config.toml
num_hidden_layers = 16
hidden_size = 256
num_attention_heads = 2
num_key_value_heads = 2
head_dim = 128
intermediate_size = 1536
vocab_size = 2048
hidden_act = "squared_relu"
norm = "rmsnorm"
norm_place = "pre"
norm_eps = 1e-06
positions = "alibi"
qk_norm = true
attn_scale = 0.124
bias = "none"
tie_word_embeddings = false
parallel_block = false
extras = ["exclusive self-attention", "normalized values"]
init = "normal"
init_std_qkv = 0.0412
init_std_o = 0.00729
init_std_up = 0.0412
init_std_down = 0.00298
optimizer = "adam_variant"
learning_rate = 0.00223
beta1 = 0.9
beta2 = 0.95
weight_decay = 0.11
lr_head = 0.00975
warmup_steps = 247
schedule = "wsd"
decay_fraction = 0.907
decay_shape = "linear"
final_lr_fraction = 0.05
batch_tokens = 131072
max_seq_len = 1024
doc_mask = true
train_tokens = 544900000
max_steps = 4158
dataset = "wikipedia_en"
Each number is 500 + 25 x the weight over its row's rms, rounded and kept within 0 to 999. Layers, rows and columns count from 0. Numbers have three digits each. The size before them is the row's rms in percent of the matrix's.

# up: layer 7 MLP up, 1536x256, rms 0.0698, rows 880-932, columns 0-127
# down: layer 7 MLP down (transposed), 1536x256, rms 0.0621, rows 880-931, columns 0-127
up880 115:521573536536528494515450496507531488499472550479494458500482485483513520530509500441526502591492474498532495472525509482527493468480523538524477519475504461469506496472498475511471560438461462511522486476484506505468483471517491507509470502534515504497501498500475479516511535507522522508469487523499510506481503468466485479521495528496477534482486501493498534482554488474472508497515
down880 111:504465504484502533431516508482505518474479515480471539518497438497557477500493517506496487535464435511473507519474451522520467474468488527488487484471468530505506530532495470468516521494502518528502458526479524504493533498489489544483520546492474515482512503505515484446503446496493495500491536498473475467461534520489541505521538483534507505526544501509499458475536469542481530464527
up881 101:520482482498498511513480476474528540508478487441532515510508463450486487500521539496545535501498542525492477537527486512497456446521527533486488526475473479523452515483517520481503568529522512468500522504466507493497508496505457483483523507468498471487513471485550471502500494529507471493487532531489496473479488486499496485510534500434539558509540512529500529487515486488496534525527
down881 104:496477492506486491512502465458490542487532512527504501508538493500525536507496504492549534485510500456495457530515527481482521484491499446511501497458498522468480501482513511452464555504525490559425463489511503495551528537516524513509471470496497505486482474468485482515522485509502474533536537491487498447471503494498484489478519523474545492545503516489522509493464449504486488510489
up882 102:504516529495463479497487472527520510484479507519500451466491496509448494551542493465512509494484493492495536522498492514490477527514488509525475495447506506532487511493493476470485498494477508517525496517509528513508536537466504489503511468491493494451535528537465469495485440527528485496482528457481510519483464473488518529512528499457552510488491510459515502492530539489474510506487
down882 100:521514506470507518473479468510484538494499531506514494495488495506454469552547473491560511508449494512466488507521502522550519513501518511486514520467523531552496436515469515513518468465544532535501516554501514456463459476471482456527517508504454489513487508519495510492515512509515497519496532503519492476520534460461512532483494511502532494516484486491495527491469540462499477505477
up883 101:547521484506541513498439514533542476547483516471536507440496498518475494483450528440523513490530484523491536485546475520518475500520510488477491507517494504510542554507524543509477505486491498494470459480474495480519548529526468485491504461468480478506530498533481566435491454472503530513498476496483515509501497515503498489519523469511473523480476425530491514492561446483502516513516
down883 095:502482464515515552502505507542491501528478506485470477470497496487495500535454523571502470487513478481492504434457528482502511493486483499467494510541523528502467526494508501469496529461523513471561454526492498507476500518511527484495517490477541500503505504517515500507496494464504476493478501494494468477504486538469475505462483498517496532479511524451505485479554489488492434506527
up884 107:522489539498479471510485457496513517512491473504478525441456460528531498514532525479545517518506483482510512487497478535496491497485506557522517526526493511539499541462492520456500513497524510484544481503501479514523500507510493497511492488512481492490506485491536475535495473535509569519445473475502523493506456438503529489488532513493487472548509457507471540488519483499458492507507
down884 112:480452491471476493519524484490473494475510500502525512470504501485542478494539512534464520501511468454471541503453539481506487476467516519487468497490500470502526498485469499517495489515517446484493458453507485476476505509515482456530538512465491534489461530515518492473490525514455495493467473482495434498514486490479508538460502468536511507489463460496473505498522460527492495493549
up885 093:450479507514520473503484489508525483513532540499463494481508537516471475502448500486490493502514457504490515477554540472499501509496502537489482513496473489509473542481515452459429537504518502491472508480508497512499529512519514495464507495526463537483532486514529545455498489521493527470481512505487519519520509500531496492503525518507499483492531499518474496525531480474532522513523
down885 086:520489495521472518512481493530502502527550431508485551472492515525514499507506468566500546534517508507507478509514491512520493515473503520530472496502474489460489495456504551530519509485540518483519497507545471495507447507477500511533499489537497516492461508563473477532522493508495454552477493532478483456484453514496507472480497498510499495470505432503516509474489510481504445447530
up886 101:519497516482511511475485471501541515456490484431497490515509439510435492487491505479516559495514465530480483509519482460513472476474483489478481499482506496455486498470476513477460535530536513487501480502489464527451529483528503495482498535516512494466501455488517508463473468479555498485489546496496505525502474503454462521539506473549481502477530469531544518481484458507474450529474
down886 095:513488485491519500527478483508457529534517489513487529489508511483521502529476506488529471505487471475472505444507516529496430464489501489488501482519505489493542514492518531505467496486487541462518487470497536528503499521541524461483482513477509498447477481476443493489478492500497518478477437512509499522495495520508448519498514512492514551475509513512501508521523490530465545486467
up887 096:498508478521483486514480484482534484527507462492520551510491534506478505517460483505522517526488471525501435491527524493502503503479530520498500496474505539485475536498472511511486534484502467506499482496504486473557561504524494507527517516523451512549524485515495477463528506501478516509513466505499487506506509499465492448508450519543501517494544483447489513491555518505488478511494
down887 095:507481514483455448504437499503527495532516482540498505500515492510515520492522477506476511498545533521489532511501447487549511509478510494524513532505501520494515548504537450441521473489496540500453477539482510457476512515471507522507466533522507470491452490529510468476449507515485540494471503504431500481468434482508483486472506515484512514490460526493507492539517493514468493472512
up888 112:494512475501511519529486500512484498512461491484470478503474489506501512522477479490520488498500455537525485485532529481546475526521497473459494518542497452502480485463482535473474480518519516494526492454502523550572496506533513468528481516483459526496487465490538508498508475514498525503493526490501512525519480514524560504559511510545536501494481492509474504489472462461516443523605
down888 112:531479525499470508468524508466427502530476474498499503517472493500542531492502469532498497485500529539487510448455494545484507514492514523481473536528501475503467518518441485481503529529503521490524465507495463544484523501499484467505480447497458477500536485513489499502476494451479461523496533521482468511485503490548515505505509513495520477509491518491507482493471500538469470517530
up889 107:494512471573483479478519525529523490491508530485534477519496519522498443477498483519501501487521483533506518506529494494508492478487506505504485514509510517477493525492548565471481506486564497491511536498491486517517503506540501502509520478469545490484496500491495532476521523529503516522483475465478496522493503509456490499494514478498530517496520501453474479534507486486516458472518
down889 107:457489419521489478531523536543477478458493489491527484542479529526481464462515485471494461554526514513513554500509485524528509537482515529501530491448513516475497520490538515516502513499523481512537507505468479523483473456488492508510522489495492516475493506527515466483473475563497501512543510494512497487501499536481531470520482556516467475502499480475471497480533536496541484477480
up890 096:491557470485514494476472485454497481485503528465482482503503480422482557504524552476526472490498506493513507497510482472519509483478456509535528508525548507491475482514536546519426562530481519536528521510484462508513543500480490506475484481509498491513518492545477537466483490475476465469460523482465506496472533497484510474492461482540548508502545539490509479514537520491464467497526
down890 097:499498532489510553536491524551497529461461415492521516498499530549524526496493491539435464490482499515501550505500545551525520447501494513459464538476548514515508478477485501520479461506486509489541470520507455506487506487525523462505499505456497524464517522521535492490475486534523518527478509543493493521516526508525485544469481507472498470499467467504503543528508490482512517500480
up891 102:483494546509559519498494445551501495483481466479481532482531467528469525494515475506508483512496523514489476517527519559501490523489509495467502505495480517508508500485532484522488472492526491488570479509498450484521506480513522534526454465515518504517509442480499471500475493517476511526511494456486568471502485516499487503543532526470513474499506485522508540526525470494444474501497
down891 103:492490500498484465511499487445493493494433547507500534522499470490505446472522501462483528491464487513521523473494542472484492464485522492468538471487533538496540504516531507501487538510517507532525491527526474464463465499527493509469516524505527516483489468498550447556470467514514489532473487456467516475497535516517486488501499469522499464518518492509506494505525470500464485504479
up892 102:488511520547481455500499500483503426480449470450515496511478508480494542537453507509508433504447498567512454470521486471510509559473478506507503493539496485524544507483478498510486506491479498519525458488520464520514497482504457463491501465498487477535532472519493489527489512513502516512509490513478525524487467476465496485508444502538496479464501490511495520467511490508520480504502
down892 100:440498509472509538482516486524493499520484487556519483556538481527490484490492505482519482469473504519498507538523478508507527479489522463525505485507535525509506452517507451523472485523501468521470516499543495521527526458509490491506521493511471507481569504458508495477482482457510497503470528520537508586505540474504517485468511473518487494506483559525519491472488494510490548532464
up893 087:500497523500440542499502487473507535527502498468494509472505532541502469493519559524499466447545502489536475501463480484535498506558474504520498523439545490529490507486539514495530497458496485541507453501494472552466541471460507484511510473521491453520494495526473488485444449530544520550450492521479534462484527516461511512527500532508516482489535497515496509484471534494503553508519
down893 090:488507499522492470499498522478483520499512468508493458508525496533491447498514477535538524523502511528569496467519522529487443492519519461505479516484505506521477516484458497512490501487512483486500443534482495530542501542446537490522519531439524527507521461471475464480527504500487505472470453484504479495471492485516455526497466481508492522504506421522537478469533495508490487456488
up894 095:491512563507495495485517514462485504522495493539526507434524523513514527521458465474520486489478503495507483476560535505516484516506520476495517480472416504511519512517455478502469511540498452484511477486505482546517536515481508497498499475490484506445541537462510527498532530495541482536512515497497549520441477501518488488495540516480501514485519502479550520490499508499465450520505
down894 090:468483462472495521526464459483469513517468481436541523499526496497489518525503493484490449529509516468481508516507506496540516545490529514483522512473510549495527514500539504438454530499514507498529510500491511463505498488489498501475505512533521491518524492500523469482490514501520558502518538511517470512505492495496506501507528498473515467479508492485561449497524486451472508523453
up895 105:494466539511480500508519452505520477495481486497502527545448518474481529515513514491472507551548481517510481516516496507516501509484496490495493530461513521501529492448485477512499499470522528534501495494458522489507489509465494518511482487554482466505487478489457475510432499531534465531491546467454558482495490507483504463500493509546484460458484519498486498485480513482526515541488
down895 106:482499497493529488502500438475491477431532511512510503553498489531519505499492491490496526508505522479539525510494534501513490508492564436525504506485524522533512481473480507479478517476458520512504434498502527485510425518505520532484521474526497491470481507488505492532520475496477471537507468499505509516473548504528486513471507502499482462453502489506470470470494471480507530533460
up896 112:461493501514465538496495466477503508465499465446481434456529475513500479521488533486532510506482523505491488481516501513489489484502517549481476494536484499487443514499532518505491523417524525454524498427508475511473528538449534511505526514491538519522510506506461480515506487523493495494502514508490492483516482508495468483504515514488506496491518575489524541484528489512507498542447
down896 112:513541522543526521506487505556508462465482509495478482483490500529487512505492474483478506541456455494511452505531517514489463485500494499478490489485486531509489452525498481521521477509513515507446554535518542538478480514538503502524548516511544526512461472475494512486490501475525520511520512503519485502514455480527506513505485494503511493500494534481513492482484507486501468483512
up897 093:460530483518481453493507527482488467520434567514489520483435478505525453487503480507515525500526480511509526494539489511518524484514520512511500525545474485505505534513483466517478479494494478430529547477493510557492550504471425471529508482480440481481477529490490492498477494511505482461495482499490515538526462503507485499547488493497536492510481454494474493487515535484496524510526
down897 093:488484460544458525527528428471482496512471529509475477529450511473521457538468486498525546536501510505495519499455477506497559477460529503498508508541462485497513523460512528468526475510532496510510541493515525527449505439500520517514481553512538468499502479536454507490517504488533500496502505487455506523476458492526499443542497507475497487501513503464508492516459535480504500489503
up898 111:509528469494524497435525479530501524570530527506513494483472477503462469561549497501498473509513495473529458510482474485501511464477516505456497522517491456498510494504528505506532528529555490468530496488506564514459522497527460498510516465494503475490519477503487532515503493531462470544489507468488498546497509503482511506498521467517524528508501469508526518473544501488481476491524
down898 103:540493528485502544515517510473488536497508499549474506515504496481494481502508450501490531511495499531443480531523504502492488504449487481493493483479472508511518483509493535475506518485506503515471484526514506541526487517434514510512479514483490461527479479546421486506510520524486488522490496538493529483489497499493478461463511506466520480475524432522509441483502441490511481552516
up899 094:495536496488455489460543498504520485572480503497532512566505486495486494500472501488500510501527475569526500517495511518524477516514442464499502481517447463531465503463481470498469494506474502489526452462486489537552529505542483478508498508515522485507477490518530511571523460553502532514476481538468526492515507492528518494511533485511519497539490481483511495482484490486499527497537
down899 098:511512459480459489424507509509497482544448479488498494502509470489485466508523511474472488497502462526537547485532520489522512514486512459512513482529509491508462510447505461502503484459513508499494473478492498476537527528544473537506494528455502561525452484469519519499535508539466487526510494500515505495509519506529526473528486477528479507529512512490521497448501522494496505518580
up900 118:511468527500521497516505480484508516544493498453494512476477496506494513479497470499508458508534533533487492489560482495550486492540508502514500517485492496505508508512503517494483500455516498493485479493513443525498513520463465477519450504519495491519524466463513492456431490543506543513508508489500499544518499516485461497509481471488503487509521496501507552496487495467477534485501
down900 116:449476504518472525511511508501546521515548521465499435550509513494502535492485471469531530494498515525519487500522490540509523491543517556473488553512509500498492490486489503507562504510514484518537534493491465452509447475540495553486484500453516492478484552488547482484466470520508512500516498502505497504494505516479516475512478471537509471514521480500506477475495480448485540502451
up901 091:495487548496495513505515500487488480515480515441530470532483476538513482486460475494521490510486528515472503520514523531499477509523525511491515492471512451504529540480518508487520497485528498454511498438465518507497506519542489470534425469489505476499458488550484509465420506528511477494493487486503559526484490491556493484533531488488516478503507494513501509544486487492486531551533
down901 089:508475488533513534456503541468520540485514514502511472501511447472496469494469484522524489508501528502481508510518538503525505502527521511458543509516498517518491520551510483500512515506506459547494470480522553466526510552468472528519420556460447516506485514526496537505504514463513498493476475527509458527451537528486493512485538486476521477504495556474488499531495476518503499536504
up902 122:456526490477476480482492455490492477488485469488510494497490514506497520514463518438535543503525488518537473522473550487518488507494514509498464483513461461491521490492542487494498485505478524498499499463480503486508508570497503456482435507485501494512484489479494458504485502499513541487461526504505504491504493501500513503490493463484509468504506522505492522581526496496567524488477
down902 120:473522522494528483469470517508457486514520475533524518485503513458488553514469476485504484437492523492537486547506484523490529510499523506466511513488492493486514482517482497476537491496512510514480436497507516522540544532477481545543541510480485477519486523466502488519494516490490471510500525491518494490487496526529487480491520534519479503476492504463519503511510469524458488499520
up903 103:514505486487522547494457468486526499493513508511513504482511485488498477512438509479525502496488470468534449528523506525513499571506526498493520508512467524467512475462505445515533508487532550493522509451494453481495488491474485505535489493481529506513535442480509528524488488471504539507506491510455520531505509496413478503522484538475499510480523504481543536521498484490485494502520
down903 102:493505497457517510539503500521532550508462495500531512475536470460477504464453451514508471472520465505531484490473486506507532527493497487446519508482542521505485491471467508519493517505524498527472512528454517482494543512474522502502509502477464504486579454470513510507481483450562516449517481506515483519483511524511467502521480545523496504472538494525498522521504481474446481497569
up904 106:467530557503470528520467493515522512516484480526501484510505515475459515522522495491493516552496481487528480457515516529502502517497471462489472524509499479487480492491513514506447466468537484449575507507476484487509507486500522496511502534544493504479543533497508497473472452532502544489509479447506577477476487485492482496494453489467526482511541511562510501503479478507525487528519
down904 108:489527502467470481512497495525493529513524467482520479505499545495474492541510493489491484532488509450444545515440466543541533493491501488489486506529553455532500518516453479486519478538480498511510543513479456498482514467477525488530494512507517521508491461503496495517508519494484522531541472529542524471481532492510502540491519487510488444482521535509521483468457536537509512455484
up905 057:520485502491508480492508494559528479512491517503501513479507463484512460533474484428504501504506502498520514511496516492528457487511492517466531547537489468495486537469509477507488532465537470457491522488506507496491536470507490468493503510503466494506501479525483493506446488504503509512475489495459520511485527509517548455542516465508525536526561493478508489517514482459494543542531
down905 040:521500487526495482504522501515531447484542522514527494492507514507521487477537491467482486419543459504489560484516526479450478484463541550542515494505514468527537493490458499510478491526469461516524471472483524496514461498485476534494481485509523518475489485515501480470508466521483452496549492512524522513498483493483553524499446505484494532455461501520509442533548525501490504492487
up906 050:510505479488494486463498476470518487530466494503485523507501470474501501528505474514493516527533503520524491471496489498488486478516475518539551522501499492519516532450509489505466471447505546482531528460479504497470505503535490477551444520535460469457505456504503507487493469504539489485436504443459520480486484549476532447519514499498470508523513517507476527511507531470458546526511
down906 033:486532464493445497531529563539530474511543496508502494490512480507495516494526481511494508486489492496467487471463493516467500541514480526482517486464506455528442537501507513495536498527448461512500523476496504500473512519504526485458526515471506515528493518520501506477568508551484504492523513517483521506497500519475460462481504484484487441504497475472475497470538489551475462467473
up907 098:466486505556512499517463469524521433530514520498534490490524505482452474507504498455476461537541510475504470537532559467539464537525471486465479524518478506535466504439509484480533500490480522468530481459463515506504540526515511490520516521536502523460468496493519478499506509526526494525518510505476552485492510499459493490524506471533490557544515495525490487537523474496520510517507
down907 094:500491452480496538518502503497484535530510485478480470495543430491481499422484504511439483493501496539464516506517480466497512496518507500497509498490520531494475487497509515481524523521454490515481477526491513472547508512520520523531486515429441519491458503486492512507491497509499453495511515530462499516509470502491483519518508515481526491500518482488479462491476520488541518540498
up908 104:489489472496526475435495493540528492519480507465476495460521510473498526485475474473547506495495469507517449565508495510514499564517520490525497498446499477445535494491498524509472526476500548491515495491481501506525523519452531506533476506501516459457499496548501518572489512513482562507507482498487514480519473466481460475516489504485504501462534516484512500503521531516503443473526
down908 101:480527490472551506494471511492519529529537534553455467494531457509517475493544532520519491500465497487464508498500522547477495481509485439491500515521522500512507519475500481454535509472488486504490495486493510516503533497464485444534535504463484511513497481485500509491494526519511493513508477447484526493492504495504533516517485516456472473501470538507493486532477520526473472558543
up909 107:494498527537466490499464488495475496481476517466525518477474489494496481497512495484505529503486531502481528510516472480532500494518514480548497496528499471500548488516553486477529498443470491504518492447498480452480521485468471490504506516522520471507497527535551473492440516518539523561488513496479494475487482515448502501507501478527465470502494506480481518539533522491478502557500
down909 106:498509460453533468472487496489503498487548491501479455478501497476509498521518506473492508486527524501465548525531538477480493555469505486462501514503523517493491497467507516513478476455488455497520462497478479517509521528504502508501507465498499461447496493462490478508486471480496475509483508503482512509526516485540483481492507512497544505449511479538497461485511531485462536500497
up910 099:483479545520493474498468534473538467510520502494468504526496501431517517504505522481523522530511505514515477537556494534512465513512511524455509513475512549454516517468510489495506528483491516472551470494506521495519510452486464512511505516508484508511510496546521487514507455512516489508456502451471514494471482536496502488505467503535517454513490500486521517479491525489473472509471
down910 100:522535493496502520516495527467455514506517479511505483503545538520487498498509515495505487529533501507499504484512496539496509472436541486437497491528500484524485450501508494492494496465528504511500515477460521482459525507481526489461478539587463520467504501516513457492499520483533467521487516514456501522456481516508543534507462506478488527525480450483442545518556520537498491473466
up911 106:507517546526508526508466493502536467490458485461559523509479502529500506533468492497512492516488477520492487480516444511497498520518498498532514482480487496527551519494474505508523500468458454495504522486461480508522520510518461513502525504497475457510502477479484476442467480527512486533508506508500520469479500536474485478480459473534475502507502549467507537507466533486492448504533
down911 107:475461560500530515510524484453474507484539536533485549461508520482485512479521480478501524475517492473451498488479522525486458459489522490501513460499504519511519481484508523475548547518498496458458470501507483501467505491523480490507509477468492466519452457509493486501478523509499428524497500524507497498512465494496503496523486503529518487503483499488474516542536496512520499533514
up912 104:499490503499556505485467482529509512538502480445499463471509473455459527534502475497539487502515562544528505528473540532492502517503485502489493478475522497481476486466524519464500515501545524505537500521512471537522511483515494469488496534469553556477526505493540556490498524476554571529484488522456524504466509491506520479522512503502526498458489481472514505484545448498497495520490
down912 103:519515508501499497514483502504509485476505483482524494526501475532510479508468514512494447529469485502500454522473472461542506549492508500503521488501501511468464477453497469507521447505519471520520507497489502538486488505505481474497477502522525494507529559512468513473469482519532514518469492502562566534472493489469523466491504502517473501491505495566504466511482472528528478419504
up913 097:505439512498503498471504502498486495523476470477542527458533505480460481502523487471508488501505449515508511507506509466495499506477457486508493490456521492492517506497496490506479485488474516519536446525517466528509503491450516496514528529503462495487541521515498460495530466521489480465485481509529516513487453547470533496494533529495512448549475532452465514498485486492481535582527
down913 099:523496487538480455486521526545493524520477496464531530553512444504498519479474513491521517510501501485481502500533499491520496532482487526488508481476512476505515492528507507469499506479492527533520453523535482467494509535505521512504480506521519502438500504489490494488471451488495483539488471487527493480461482483474491494432513516481477492509521517527521533512501500481446461484527
up914 104:502513514524537503467486511527538468473466519492497476550504509519452484501503495476469486531525508514509484459470490492533483544517490492525467511490526504480508500500470540504467537489526484528511496524456479524515502535494503476551466529497485480495529499489496483495473496527495513511471509475506521496477493464494469485488490484487529524496527471488481490523454465481527523534543
down914 107:499478535540503512536513463502513502484477452565550527496506463486511523478433483508506507459511457548494520513536523454470509486479477476495538501518495442537475513470507506469538471438488532487521477511508523512496511498529525512530474523481555509484498488468545494514488455512528530467490490525503496568506524482514465481514486481554518495487491503478536464499521495486503514489513
up915 104:477502501534525492527478505490506524471468474459495465466519530504483542526495456487523522499522483514517500511495516515506473573513520491510463506495513524511460475480445503505478519472488530517497447484499529486536474575454513505502487530484477478494532493497562497498497494496547478515472531506496513458522440502474537504511538500532512516529492482463515503463543454507519490514518
down915 102:500476473502505520448470496480496517493483526507482470503468512503551462548527514497535517474484543507490437498502462475503519505501524521506533524501485498532535526533498534514503570474496536433487511505496511490466508467515444535485493463503498462510480517494528503466499526507514490477559480502472450485480519497484518474487516497507485496484480498548472536442513474496511517467494
up916 093:523507531494517472520496438524490502450479499477522501483466480501506499496529515479503535522483455470510523478514495482501480520497480482483502551508492519525449525485478539476497456481512543520509456464501463513501492510510465498494527525499528492482496478514528514509502482519530547508487498527460543481478464545490500528519516490508504553473506496484501506509493486468557466540457
down916 099:532515523521466492527491520509475475486494515455473485524506495531509500465487509482496558514528466503498486479501538451456490489518482498479567482485515499540508501532492537478458550462513494553459500476494519431508498508476491495513502489519468542468514531522562500512523503483485491492508498474484501528493472506521515474514525481516453502529499517530490499533514499497495455497481
up917 099:487489531502573529526472490456496470529500522515492514536519518490491549495476542499521490495518522501545466483512528499502502525486488519488508532494520487465485486466482510514499511481510512523486481505502477484507501519524460509549455464489519506514497502509465516484476461530554549538513496496508471499516488499473522480486465513489498466516504498467442513501467548477486518487506
down917 102:557477520542479550530531519480549471498507484503480475539503518530515524550501508541442532464495495531546531448495475471498489459479545501450514471486532489503502493504518455513489474500531493496519525505500464466470506525489519493528480549477535495497516452529521508520530494494468489475511482502470501503462521519513522506503489537489522469513503477526471483516495484504527463504491
up918 115:491480474495508481469487514458528513540546474475455499484497541477464469512486499502514534509495470461528487536537541496509494484487468532504509523493507498500433487479491502494506531509529527467527483472490521484513513523534524532502520454478480479526533480515464557535474447503505457535510505507501493480479517533535486496501493450461507475533529511464475512453489510496528531534515
down918 116:489504478509526517547483499516492521503494480554522521499484522474529528500535464506481508479519477453513509447519525500515512499483540502501479470536487482483498505499461508495517499476512515472506518490503468529460524509492566492508535565546513527514444518457564461531483455524472498481477520500503492513528488487510522527493447553461521506504561480503520505469500453512475479467532
up919 104:505533503507487495514495474527529436541477506507518489555503526518512577495508481434499482503536505491522533522496491498521527489538467480514487542485515470444497519465540512509484529494477456529492516524468498528484477510518456490488484517497493472449478495497465511465489493473506509534496510501496549466510502504508510474489442526551520518494532478511473515502518504506519527514532
down919 100:500493502526486542486519492512503476473505482486509525484458496463491492481503515498453500460507532507481466491481501480491482481483475521475474460505474520498512476506499514496535506529498506503448513516491530525466458460459469437466519496524504551508464517522487497458480533482484480499475442500525482465503498507502529473473534487467500493459472503549502465501491516487559496483507
up920 098:495532514489542542500490497511545512522487479501460527494514449492491482523536466486521477513540494505515453538512504537503505535506474473487508477526515551473498503502501555467507501495530508518499491495461469463534502504552519503511480467500496550461531465489435531489478485476494481538505492532447557530524460511531518439505503508496477482470488449528486561464503486487504523505512
down920 096:478505498526502496503531490466485493512536530531454519513509464490534478479514528562470522487531503501542514476475488520492481473509558485534479491517480490521510484554491451493470523477480512500480499531469575456488494455566536466501515468492569505515477488532499450538512491532495512461521516543471493503532511505494441506546551486501496526504525516496462527496492530510478519497528
up921 111:492544562488511466468462486500522528477440493512488448486489550493471484524505496481510485488526488489518496567542556514519497494493490512476517504486536490524481513471552475500452524506525507489497539470484486513512512499504513485502485462496505479441567510507468522543490480513486538495471497514475552505473487524495542494497547520465518509473542494493487511545490503501513526531501
down921 100:523532531539526490470507482472515478463458486510550497528470462523498494477485477473479466525532514536510481480482457489518495490512507522469462521532498490488502522479547511532509475499486528541549481524514514513481519472461467499517560485502502506476520512521521492499537494525485487491479473540470475482487505507528495435491509491503501501529509537532498502522473496500536494504489
up922 098:460561536540487491502506486490524516502519477495508523513499510499491497548513538489501448508485570493516465498509472475480505490541398463481491500504517471526431548494546544523468513490503498521509511506502489495482475450519479510506466515515532498514510509498515504494515514466530480508476484501506528522483489485492472478557531548510490492492494463518517557493473495493529487519489
down922 099:476522487513479491507511492444464454520486511507520489553491509493516499486487551478516547507489482465471517521545518496519507539510521534500450522528517502516500524512464468496467422517470496524479448477524527508514535505505452566506478470537477516486529465534522537484519471465502533498513483456505516489466484508442473493545517470510489483544486475490502519561470527440466523528483
up923 089:500518474523526496463499446514475513477490520452480490485500475484479547506486501504520503579541528504511480515508510535535508519539504488496481506516501520472481546494492515492495490457469498503507520503465502443523523530453498483528475519458523471506480519496490472469502455515466465530500461500518488462501476475507467436504492492501473514535509500482528505517520469498573467501495
down923 095:505505492516510548516487538520491557476504544506477485495505466493507515509558514496450538494502502536481520455501503475521494484519540497525489436479516549495495507523462507492526496484490466480463549522507494481492501524473517496502491507480467471504506522507513501467509510484522529467543486496523482462523512507485517496521525475489470478536595501523513474487502509529498489516444
up924 114:482465496531496494528468499480534536496484512488489476464503512482491512479525488458485449517501449502483537523517499528504488534492486493464479545463501510561507505502480509460475506524504503501525499488480487499501517492518519498522482497489516475511515471517455505522463472461525491511487539448514555499496451529465493524502479500536501484494493509479526578448512500482523509507456
down924 114:500455498512464492484509429449490521501496495424528484475518529480505506532488458539492509470489535486465488508502420527469503530523526487461546501480536504506457454542505489474493504493525511482489515503505487490489484491487491536503462471503459545451472502500501535464513487505523458507489492475496512471500482483468499477487491544496484493468528492469500498495483503512480527504493
up925 050:487476492560483506471509495523504485511462508508519516476457489498492488526495486491496537532510464528500487469553498506543475523491495526485528534496480496483474548455498472450498443499488484476515526426447483516517493508476472462518492496515475507467505443568511514448485487503534481488482471518461533495499476524478502470516532496476517518512517524466492497526531522484477511539508
down925 038:516449455486539514462498491492504461462535503526538482488518497505509497534522526525488475488467476489479516461503486453452493515522541523495506523497458473548482499519494490555521464486501476510494494480540536471452505508473512515492518501498530494541469512509523502454515531487488477503510558530530519503471515522460493522500484505506541541500513524545542469491521493509501509510521
up926 119:455483514524496528487490493547540439514497484511494467525492528522482523494488483484510529513562512530520485478484528503518452473499520517504507514503440471487469505502477508526513538486476506487522461482522504528482526525521488494528516465487501509507521521555484484529521454499480500483488457493478523519486499479491493473507524497474508510500541502519518498483557514469479471553549
down926 115:471468489481522481513497537506461488477507477499508515525499515512542522490525569513454498511542491481524502499496494486509505506483514538527496528519522524535532478474499495484506506496534505483493500519512457498481516483542514512487530502513486467530470516530513504535476500559464506512533479492495529452493513511482488514531499568494508496464497507504464513499513495475477463522541
up927 118:539521494473551514505516455521514487529485509490550530511461475522510497522543524455553501508508465506483501480537559551544489535509447480447489518521526486526512498468497489480499479476458479529515477453498528521508519526502484503478503475514503458444518507467498487482477511521512492512499511494483557493443475523491513496497530519472479543481482516485500505507503469496519517515478
down927 121:475506492497515463540526498494485530501471493499530471489488490460481518517499477503508526520488480468480517426453516522531487513505472469519488478484503496475460498507458497520518583493514442489531429525491506488490463546480478545446470497506491496491471505458534516493530514516506492515473555491509571505549510500520495529487473500509513458494479488482462501465492511522509509496467
up928 114:515481495526512533479493525493525486493545500490481498439513456479466507497486453489554445476494478553507450506536529554507506553488505492504488501520491532498467509476478525501502508476495546532484482469521538471514497533479501476512503520525498494507481498486486516507443510477481517479499468512482546478462495492489457469504496522473534521497489497462508450514506534473515484508549
down928 116:515553477464512498459485482540502487520484534535525493520510516486495509512502457481487458433486519510488472499493471509466515478523517488470431495513516500524490472472470468535515504495527516518459507503514500473495514560483499515515505467502475526452520495482515501481501497483520505488571545485513491484528497451494499546462499529532514517468578554562541495512467498517504506457542
up929 116:476489509533500509511447500511529491523511465437514458536471533509496553473511495485536514494478471505503478510454503503498494507532531481502459492563451471512504496495501489488505508512471499515515509481490501473483505452499466501497447521521521522523520506519495526493491475524521531498496531494470503534528514512491489460496490467511475522459516519511521547474519494483503480515477
down929 117:511526501537495503465485485481447502517500501472534517543504480512547471502503469506468480468443476457493506507500527511467487553491504544522490466477532527521530475450522445521495501499498532498500506498492518466488528504490491550516488507508496477501490519492463468481528487484502531562479488455478465532492515491477507470548496470525481495454476518538502498532554470509438494506525
up930 081:490528499483490497449510534497514518488467459472532529470509484533478490494491512517491481511467477478516503536507511492528504530476524502502499516479518495523483445504515471481446515501512497481523525503491543501494494487475525494548447491528474476510524498503531553523508527485524482518516488503502527508468500503489497482548524464503511518558526516521504450518501524508519529504500
down930 083:511512524467513514551523470492502495534515507514516508490527485530458512439511479493510569503496526519524465526513474488486491503545479476517502498522495493486521516485468516481516498498450507543479502487522501478532480517501439531522507493476467484512435462501492478494468501517489491454518482507512493507532510470533500560508543533498481446486499480499518502485537534494506487513454
up931 100:521445480521499475539459505488511517530502508504503511517492545452468500490448526502504500517491513498497524459515485496501501495553519530510480526493504510502511525476517457491482527471473486527514492518497475503509488496472486479517475502500537474472526451525475488502466467500545524528472502506504516528475491500469481517512489517500474496477535499536467485485510480476461533481504
down931 100:488519527481528535460482482503495480495508485528475562482524488483479508465541494503521542472455512547524444463486476511521490459467545471547496463458483508505515496496509469506537496567483476491506505514504515521504476499509508501549493505542521568500491547546474526487511468475479498499511507472498503511530455491537492518483543527503508521467473463535542498512466536496513493510522
up932 094:528480485496530454480465471529493488527483539510515489525471498489492523513499473478497515470471504495545555487534548487498524529491510524482520533526497499529481515443486504482471532493494505504517498485494516479498499528523491476521486513525490528465488454477508498457494529500497510531523486487500512527540472507505469446468475536486524506486528479518516560562511518469431492480551